Weights of a small GPT-style language model, trained from scratch on English Wikipedia: 11 layers, 150M tokens.
Each number is 128 + 32 x the weight over its row's rms, rounded and kept within 0 to 255. Layers, rows and columns count from 0. Numbers have three digits each. The size before them is the row's rms in percent of the matrix's.

# layer 2 attention query, 128x160, rms 0.0748, rows 88-127, columns 0-159
088:138183130166139125147119114133103110110141124133108094145188122144129146154128165123081105038145121103134142164163089197142118136156127154087125142105133167162080115071152123121142136141113118143109091042111130104133182083217123105092108169117169093172121060106113156178114082182107112159116101108108163104139141184101169135079127135141129115123076120102111051123087105160101140149163184165123154092103140177163121098136187128137089068103169166093144132104086114126194187090103145
092:146140092151129079140067127127150162115055132107174079027145151123078135138152094121123173110127127142127090127148128121197134082117084115127084097133141057088144133191198174182106123162117184138068133141115142153153106180112107144153109164059146125154153134150138133136148111111116160060062132104092105137152072083118106116128180137104068128088145118124098112134147092175141071114187132108141147183152130134144094099075103134130101114127092108115138151075131113178123118201104132
116:070154168112152143135170082074154097094134152127163170131140102146123115093136124111149170156097048155120150063180121123203102109093161091160180110163072168116094147135138139134115095074102084169206152115084208153081115090138122150099166144147123127104159103111146123090133096152141099078151071151152110080113137140123159118128075163128127158116115114157205106117133099096096111082102090122065097089091142147158101174204097115074117127164136149141125139160140155135082104159123122
112:151094195122144108145129111114138078136153115129183122129124135115145101098154182136127157135127112148157145147123111173175092079094194130192148128134115142139078105136144125116115147150108084067128149146073154091141100145135108124081174091131056193078121115136186142119114092173168162220102096107117104119081165175140126182119131134094112185104154160187187088119107120102167092066131148085100093106137185173078111090197116142119105154073155127125105171160142160133085127141154146
080:112104141185155179098154069116107119162137111101160090149133171132185154115122169084165133122124107106169107190147119205176117122157157129126153111089105139124095109120128107134154132142170101111094146068102108145132134161071143162121162074185093103166089072123147085138090091172124104126148130138143061179127096150153089124119065141102213129134124187178102091117096117120074178127122136126157127127087111149113101090091093109126127113124176148189123169139107213069096171106084152
104:164074098109116132148159167128158157128173108155125112064192213126138213110119049125165122090078127118101160179122125130159125138127128145101138119137151097221100122102113126144128117128146162038112195119135115191134089191109162103121106140150151149137158140142154148179153120081131151138096132166104122180133113105176157141141144117169077158139135110106130094212114174124101119090109120101084100195126111180100120108100125099129108132155116169106052153079159125117086135128101124
124:105128160091072122114156141132180106118153136154086115124139124095131202132164086177097086075141162160098122140089087107156132101082122119153100127184119149174145048140140118133130113107099145092138155200107151153095115092125140074161111132143072255095113125139097155089144103098125148092068150108105113150157161126110099131098157126130094203174182083145187095154104140160142105118111102085178063184136118118147122123156163150131102127154120069144110150166136140095133119068131123
113:140137183116170115095127142116127097096122177164130149167147182119136179105138134176105107162205148155136099197102168150178119104130162144131152160108111143175115089128169093096121128201141121074114104154102159158108159117152135088142075165186107167174117171176164100091111123132174127134070139133149129112082158195101147082115177129103162175153148158147164109134145055126134069104199150102189087171124144144159097106179152094098107115084157102077151102122150145150143124152140178
123:165149087154145116124112145180138149125169165172096097114110182109064186117156101141069136076197177106117087148144170137112144083147070147059105099135139130115147101204137105202163154158149153140124109151134110145140126138144151124181085149102134135171095154120167111108128156085154153111108155099083104165138106147182110141111176156115205159113122164153087135177154161142105115102160202139145126222126112122194098072099089170097122115126147119107119108072118098159108157151141130
086:109141066148120153061140121110169113115147074116128112107113114147106147119112081095135119114133107142158154177145097078112130104114098089096116105136112165114146114123118242143102150133147137117116156067121106125095157121117124142132112146088136140120131139082077152135126131092094195159176064165116076098126108199209106065131145102179132147138134140194162128088069107175154182115126137100125101132176131130039101193125133121154144154101203158211120112097128101106148126150141170
108:106093152142099104160141137107122117071131106122154088177119090091116112081166200120122099083062085123111164105109083123102143187112141164127107163153119194117117148127109085121141146128161103149126105130153150142166152071141163147119145051056056136111105117210095151202139115139127161179135174147141122173125093143170084183104128140095190108059181100158115133150041153118117068082120131111080133123095193114122128089149133120156094120160119110124105130113112129092122145149118101
096:125185066093181122176134155126159126155119140081159143146133117138140129130125144104180184125156086186157138148143108141212167130127102110139146144136144135156120071093158147147132066131173177066124204167092160165158160127136117079105156090080078128148131138104163151122112133143165144106122049129091063117141130098144055059102156116138125146130092199098166122133143124103085195122119160142121105162166118151115094167204068090122129133131119160082129149092071125137113106129158139
099:158114157099172131131129131113158156136095144105155153100107148138109183126128133149166114152141143102053092180126144096204086164115198139117148076148094176160137132107108132086115079135126101091135131080127127168139111190099163079135097152193122097119147092159164107111165035191156130139014201091133128156128127137085171119121138134150153109115192122176139117116127143067140142157142168132148108105114094126186141101101197184087138146138151114138123076131099167150120115123112151
129:102136089097073114098103165126155130132167131183141139130134157133108224102200059103097152121127109127139104119105107150129163126127123155064112114143115083077149110172108151175142113150152153098105095119104130148172123145135118138123078106098103155176096140106120132128142130086110146069063121176075164157136139108159092149090139172101126111132099094156105138141173174242137153196138156150100141195153189145191094129094114137125136096155077176129122088079089110128151113066091131
108:082119122162083087064154131118144097120153101095142109104187127127092131147183123101153129110170130116111135149127064062094144120116106129121104075123121110152130101122104182182121145095079033142138104128141144077124105104158137194133100153116143191113142081128083119085095131146154201106117186080133076131187146176159139147077142134124081173129131097125162116151117176118137122104129141063174123160129145109105117118106140189081050119139162052169172164125181155136124107111091136
125:091089115113105071102134163190124114148126190161158078140133150082057212159160072160094103103142154125094143104121145158134157095129125128067105124121114126067171111133185135159119190149095103114102108125136127125124116136126145098156117111073114164106118126112113127088138159082106109133082131115128124199157111163177116119137212167113170162109108115112112134194142115185155149100181153112187128208112128146161071075094158151056076107108130158069169118104146121116130095119117124
104:131154136104164139099101077093151123132045108151174168165134143172140078121138176102107142173134086143152084190165135155203135079106128137162074134142101157075130096135201133163081101094185159143138164129101050139097121076100125134121135154136122095105135150136194118095154116103087105098075112166132113143139109202139105134133148111111137102088132147179129128099100129085125111161086164163135122117103126159214066140122103137154085153125166083176124074112092165155169126148116183
129:100100155130071111085163129132144157093178156165097144095142135121124133183190124166079116138155169141102156104070130078131162099157112084155114076120121116107141140108100159176109129133102074186121115126123098134108124115190078135169098210101126159085139087148113098117100167060153164078159154095132128152180098130089140159107154161071131207158181088125142063143160135137085148104127106122185112165065163090169143118068181145111128154146096135108132076118155103127094130090096136
137:117144151114110152140113091075081126108112116147135140162080091122181101100139178083162212164133130101209144137166094083153068171070142135147160174176148105121084145116145127130086092116152139102217143096145084106156196104139120126087087062145119147107141124120129127105113160106129145161126089155095113109093113110100067141126096110113085079084123122128105212099075167107143139141145142127113142090143134124118176134110132126203145157148165095170085096103046171108156095149116147
100:135083124088092195170146138107125152107132156109162093130107133074112086168133119150139113141080132163104184131111132148098183106112169109116122134117107168108164121110098143076154126117147095176135138155091118123106095099065172133109173145112164132078169100086121135161149140152072101114147076118160104156126147158169079153124123037151113115167075133111168111144123125166075166123099092156138134128136128184047104118195164153097130107151072156167069113118224198127136095072116157
086:150143080101166070151083132150127078170133150170141089137162132178120156155143095097112048091150115142132132130155125206108099162123129099099120197118180138129129147161200142132131087117191157076149226146122152139156128147067143059127201097086108087131178140147116104185140130141157120135116096147070117156153159147155104058120150134132120133119096145072144156124105123121095164107150099183115125141104097165102117148171074122137146114121093125054167134134126115152173120193143135
094:136098164118098139127160119121173169118138113150118159124143075081089101122201124070112095152169109130060124141075126178104127096129098128109143099122161183131104186145126115172162172116105161200134112183122092085073114073131070112157142130158126095098114094120132095110155105139134132116175086088198149140117083095121152106113124133071138138171131069173167115110176158150129138193111080092148133096067138100177162137112177155093096142112039152121189173168147113127120150106132103
083:135143134165105153085098153141123193079139140149109143085131175106132129148158117084118191097139121116180120101159119149134113152164119139128107116158148051126146097091115155129095094115183121044143120090182166165189156149165095146080069088055169100150119118114124198094153157128135184055137111060082108091154156055117116118098127147100106129108122166131098146124087158175141153115128178097089158126196150121086119111103099147122156153119113108151063138125082102162164076130152134
141:072135105127126175147169157155132149114162144144137096153139091119115105153116147171101078079132174210110138093087141126094096140136087104185144103072122167176134129098128101106151205077110154131117177172116150079126084097105128155162179085131145168088188074129057126114051114172138115116155140115150145110134077090132139078105144142139095174166086144070178097134116132125122144152098085105132088114089123108115128119086092165051163120148087122137126176150190138130146134144169071
123:067094109099147145123168132070120100138118098123148103149130084122107067080103167070163123111063083137126159140120118074126136090077144115144101142149108146132096206126096137044098101104130143105105137154161188102134116135127123131107155140120141083086113157192061128140157146135073144156154113169160153120141089129097156142082093097128124090154169108181144163139058105124154093184060137134151123075073114141124119123123180088150152180086143117165134078160091153103068078101156083
106:118152148170117172093144168096117143166135132161083145135099105133153132147185158105163135108104096148126067116166115106192112233122120097115174162178138131172100117082157111088123077115152109123169139088096119146149180086132173119105133069137084135148149136136117140115091123184117164123108045138153092128082175131110132103091089171162150094128178092145134176086103211112156147164114091171122131087098134135155103147204086157147123139155160162147110133086074118087149136061162122
104:128122198102139156092165153132147118102122171141137107126134111104126180100159121165089121161105134161105160131114175106149118181128139110170144152118097148140152085127081136082149115149093050150228152099158102136113091161071154118145111141172119105114180147136166108102060138157134087098167152120151090117083134143098118107158131122114132166153108079170176095140123120078065065047148157105136092129108100140108088080092167145060115090147139125093220154165193130129159136124127173
095:139138155097148163187149105112157154173082104086192140126122116148119109180116129079102083131156131131096121126145136212096120099180176120106113138113142154132156129101122073130166128126115073184098112178129145169115102105142151142131153071153112109145159148101161129160021102155124118154077083111166147128110145169206123106191096122114203135158134177095169115122139175171098132117153127158122127129078155096117182150131086156178143087110172148099142218119161147103187144138122139
092:103168107069124131135077155156138111108100136142154145112126127190136103095092109136177118086149177075139102133122119118179158092125050189183113077144136109076132157156144143183164144139142129071159156149121141207157101202142136127142126088149140161113113159091189142099188104125116101159097155145028152135129092042138137130096111199082114137094122136143102109132113099135098085188120159148109150151152153105188160141098148101141130152132127133137083077104086101137107114170120079
107:143152126100104085109107109112150145081160195106188110113111115164093127130128075107106082101121122151080133208140143136143149109150120112092095143099154144142154108143187112083151127087094187138069156137137148105075072103176151113134162169093137145106101112143130101102118127198131124152121101177134126176194148168120143108110144108153166158152093134066155072199170150107107141096119142191137106150164130117141122151124060188065079144167077166070102140082188162135131149103161157
119:142140095123105111066116148155187137152113185128112122072190139107062156158157089145125106050160142143136122081135156167123114088132053127098143078127151144159167090137209138184190159143079145112075154120105142156139092125128106151136095148133120109168092151078134096083130150101185196084154100093103124165159140150193136095107166138090083194174099138171156138165160141207087136124137104113131113191144149111143121131117075155123103137117150176106145147081147130156143132133143135
105:156127102154128100147146130146122190123146092126063111139149142125142121144134113151094067116171134162149129118087179181093117107162108131114170107093113135185143125182100122111175190143067203144055108164123142086119127139174104115151184173120118142173104143128135142141109070107155177072127140084142155144172118149125133073110129085135184158159164143091147117132191144146153106174092121096152110169123127100158181139141089161174145129043070129134136187158160094133126124211133069
078:107162125132154163118115128089132157131156084162077124108154111144150161127136092103110060150110146098155105169144070118032116132124185184149095105130107186133112110085074132178130083142204091153098120136071099164091083107067102135175121131112136173131109124058158113139087120135113120172070165122140142122125132161159150101157118152118128093128171165091114109134222099091140103202136130121126126144058143094126185142151136195179160087184124130159116129094113139099164112112122142
094:119145124117112108146159138136064153097140079113134134107155075209181092097069168116164152161094110100132111142092137131134094072051124119157125129102119138130143184150116152072106086087100143141131169125163129133131064123112071126137112151085149089096122086139082119141114104150081135111140178221116134123180075077083126151094122110149096081150165107155129137138100095066128106154107156130153119080080100125100175136071078096184167121117092167131178127108085125144041117113113124
133:119146149102163102180132106139106085129109138102131185175151122170128115094091219109130138168097093075147050151155111143098113140089159170131134137129113150108063138112101097087086067138187143138180139119117139173176125129132120106144084125132119056152136131130150172167168091133120095138065145171159182118077111086097140137121109160126154049123109137167109161078097094106131099194134141143075162070156068130102110115089123074119115111135158139149165150166058129094102111140098090
136:154118126082101081116123132172154132113171099145132127109164125125121178102152134140071042055175172160129169140111158144083073105155115085169143125105105147149125126132118134150172195136058092124147140123139105149096070139115097094149137137134099147158114091117096132107047137140136147114145211093150169110131111111138165108104119153128131232158088091097169086135121107094091116113170114091156070150089125121161104089088070168085122126180103136063145178126182119177147108126130112
085:107134178148135126083091171128113144116183162168089137123136172099140145113150077173100126195135136176184133135153124066121194170153062105112142192139102051133121141180135136187118123196103113088139109159081136121068145074143085124143160120132078154144092143154171139099144136109181122126126140122136094079162104125094129119126129111113135183121184144132105124149146099108143101112139118067159092215185163109043096131120125114123129127160098101121096170118143097105062170145122087
092:084144151120099159146143095100055071119203084077153151154125169143104089098119110139141156163135074125159088156133061113146091064092145085119110122127138107127070135171105140096115071122141157171185154164103096179154130091104115164132143167189088134123119161156117105094192120089117148118094114153116107169095129110101112162123095090118094140101069106074131115074107124113080121130109117126134152086136078150135155103132153086136092128115215056184138175166122175108105090108086135
088:107134100152135164099117135154120178154125166133119150130106166068161191125128110148131089090141156093092120144113168133085132162162166128130131153143130123150148137196100135108103160147113113078157147091140164123131147127157145162209159097171122132140140079102122162117146139150129068117111206055161147151088112129172153073220128101117140127163178142150113134187122193161177071127152137143151112153162059098155136127111204176046180130125079143110133137151169152061159127121112115
095:138119093142143057100132119150182111138159170149167151106195180131064131110151052087145116139166153146118127095156114124141131138163091156095132140087158102101140115106152164182082156136082083114069135169149134144067106165132118161103097194060123116172114194092195132103152121081098185096165107095171108152150084156166163153074174176118072171126102110173111109135098085155103162138138135097139107175153156162111069098103151099139104127147117116131142084124111096175107098121137106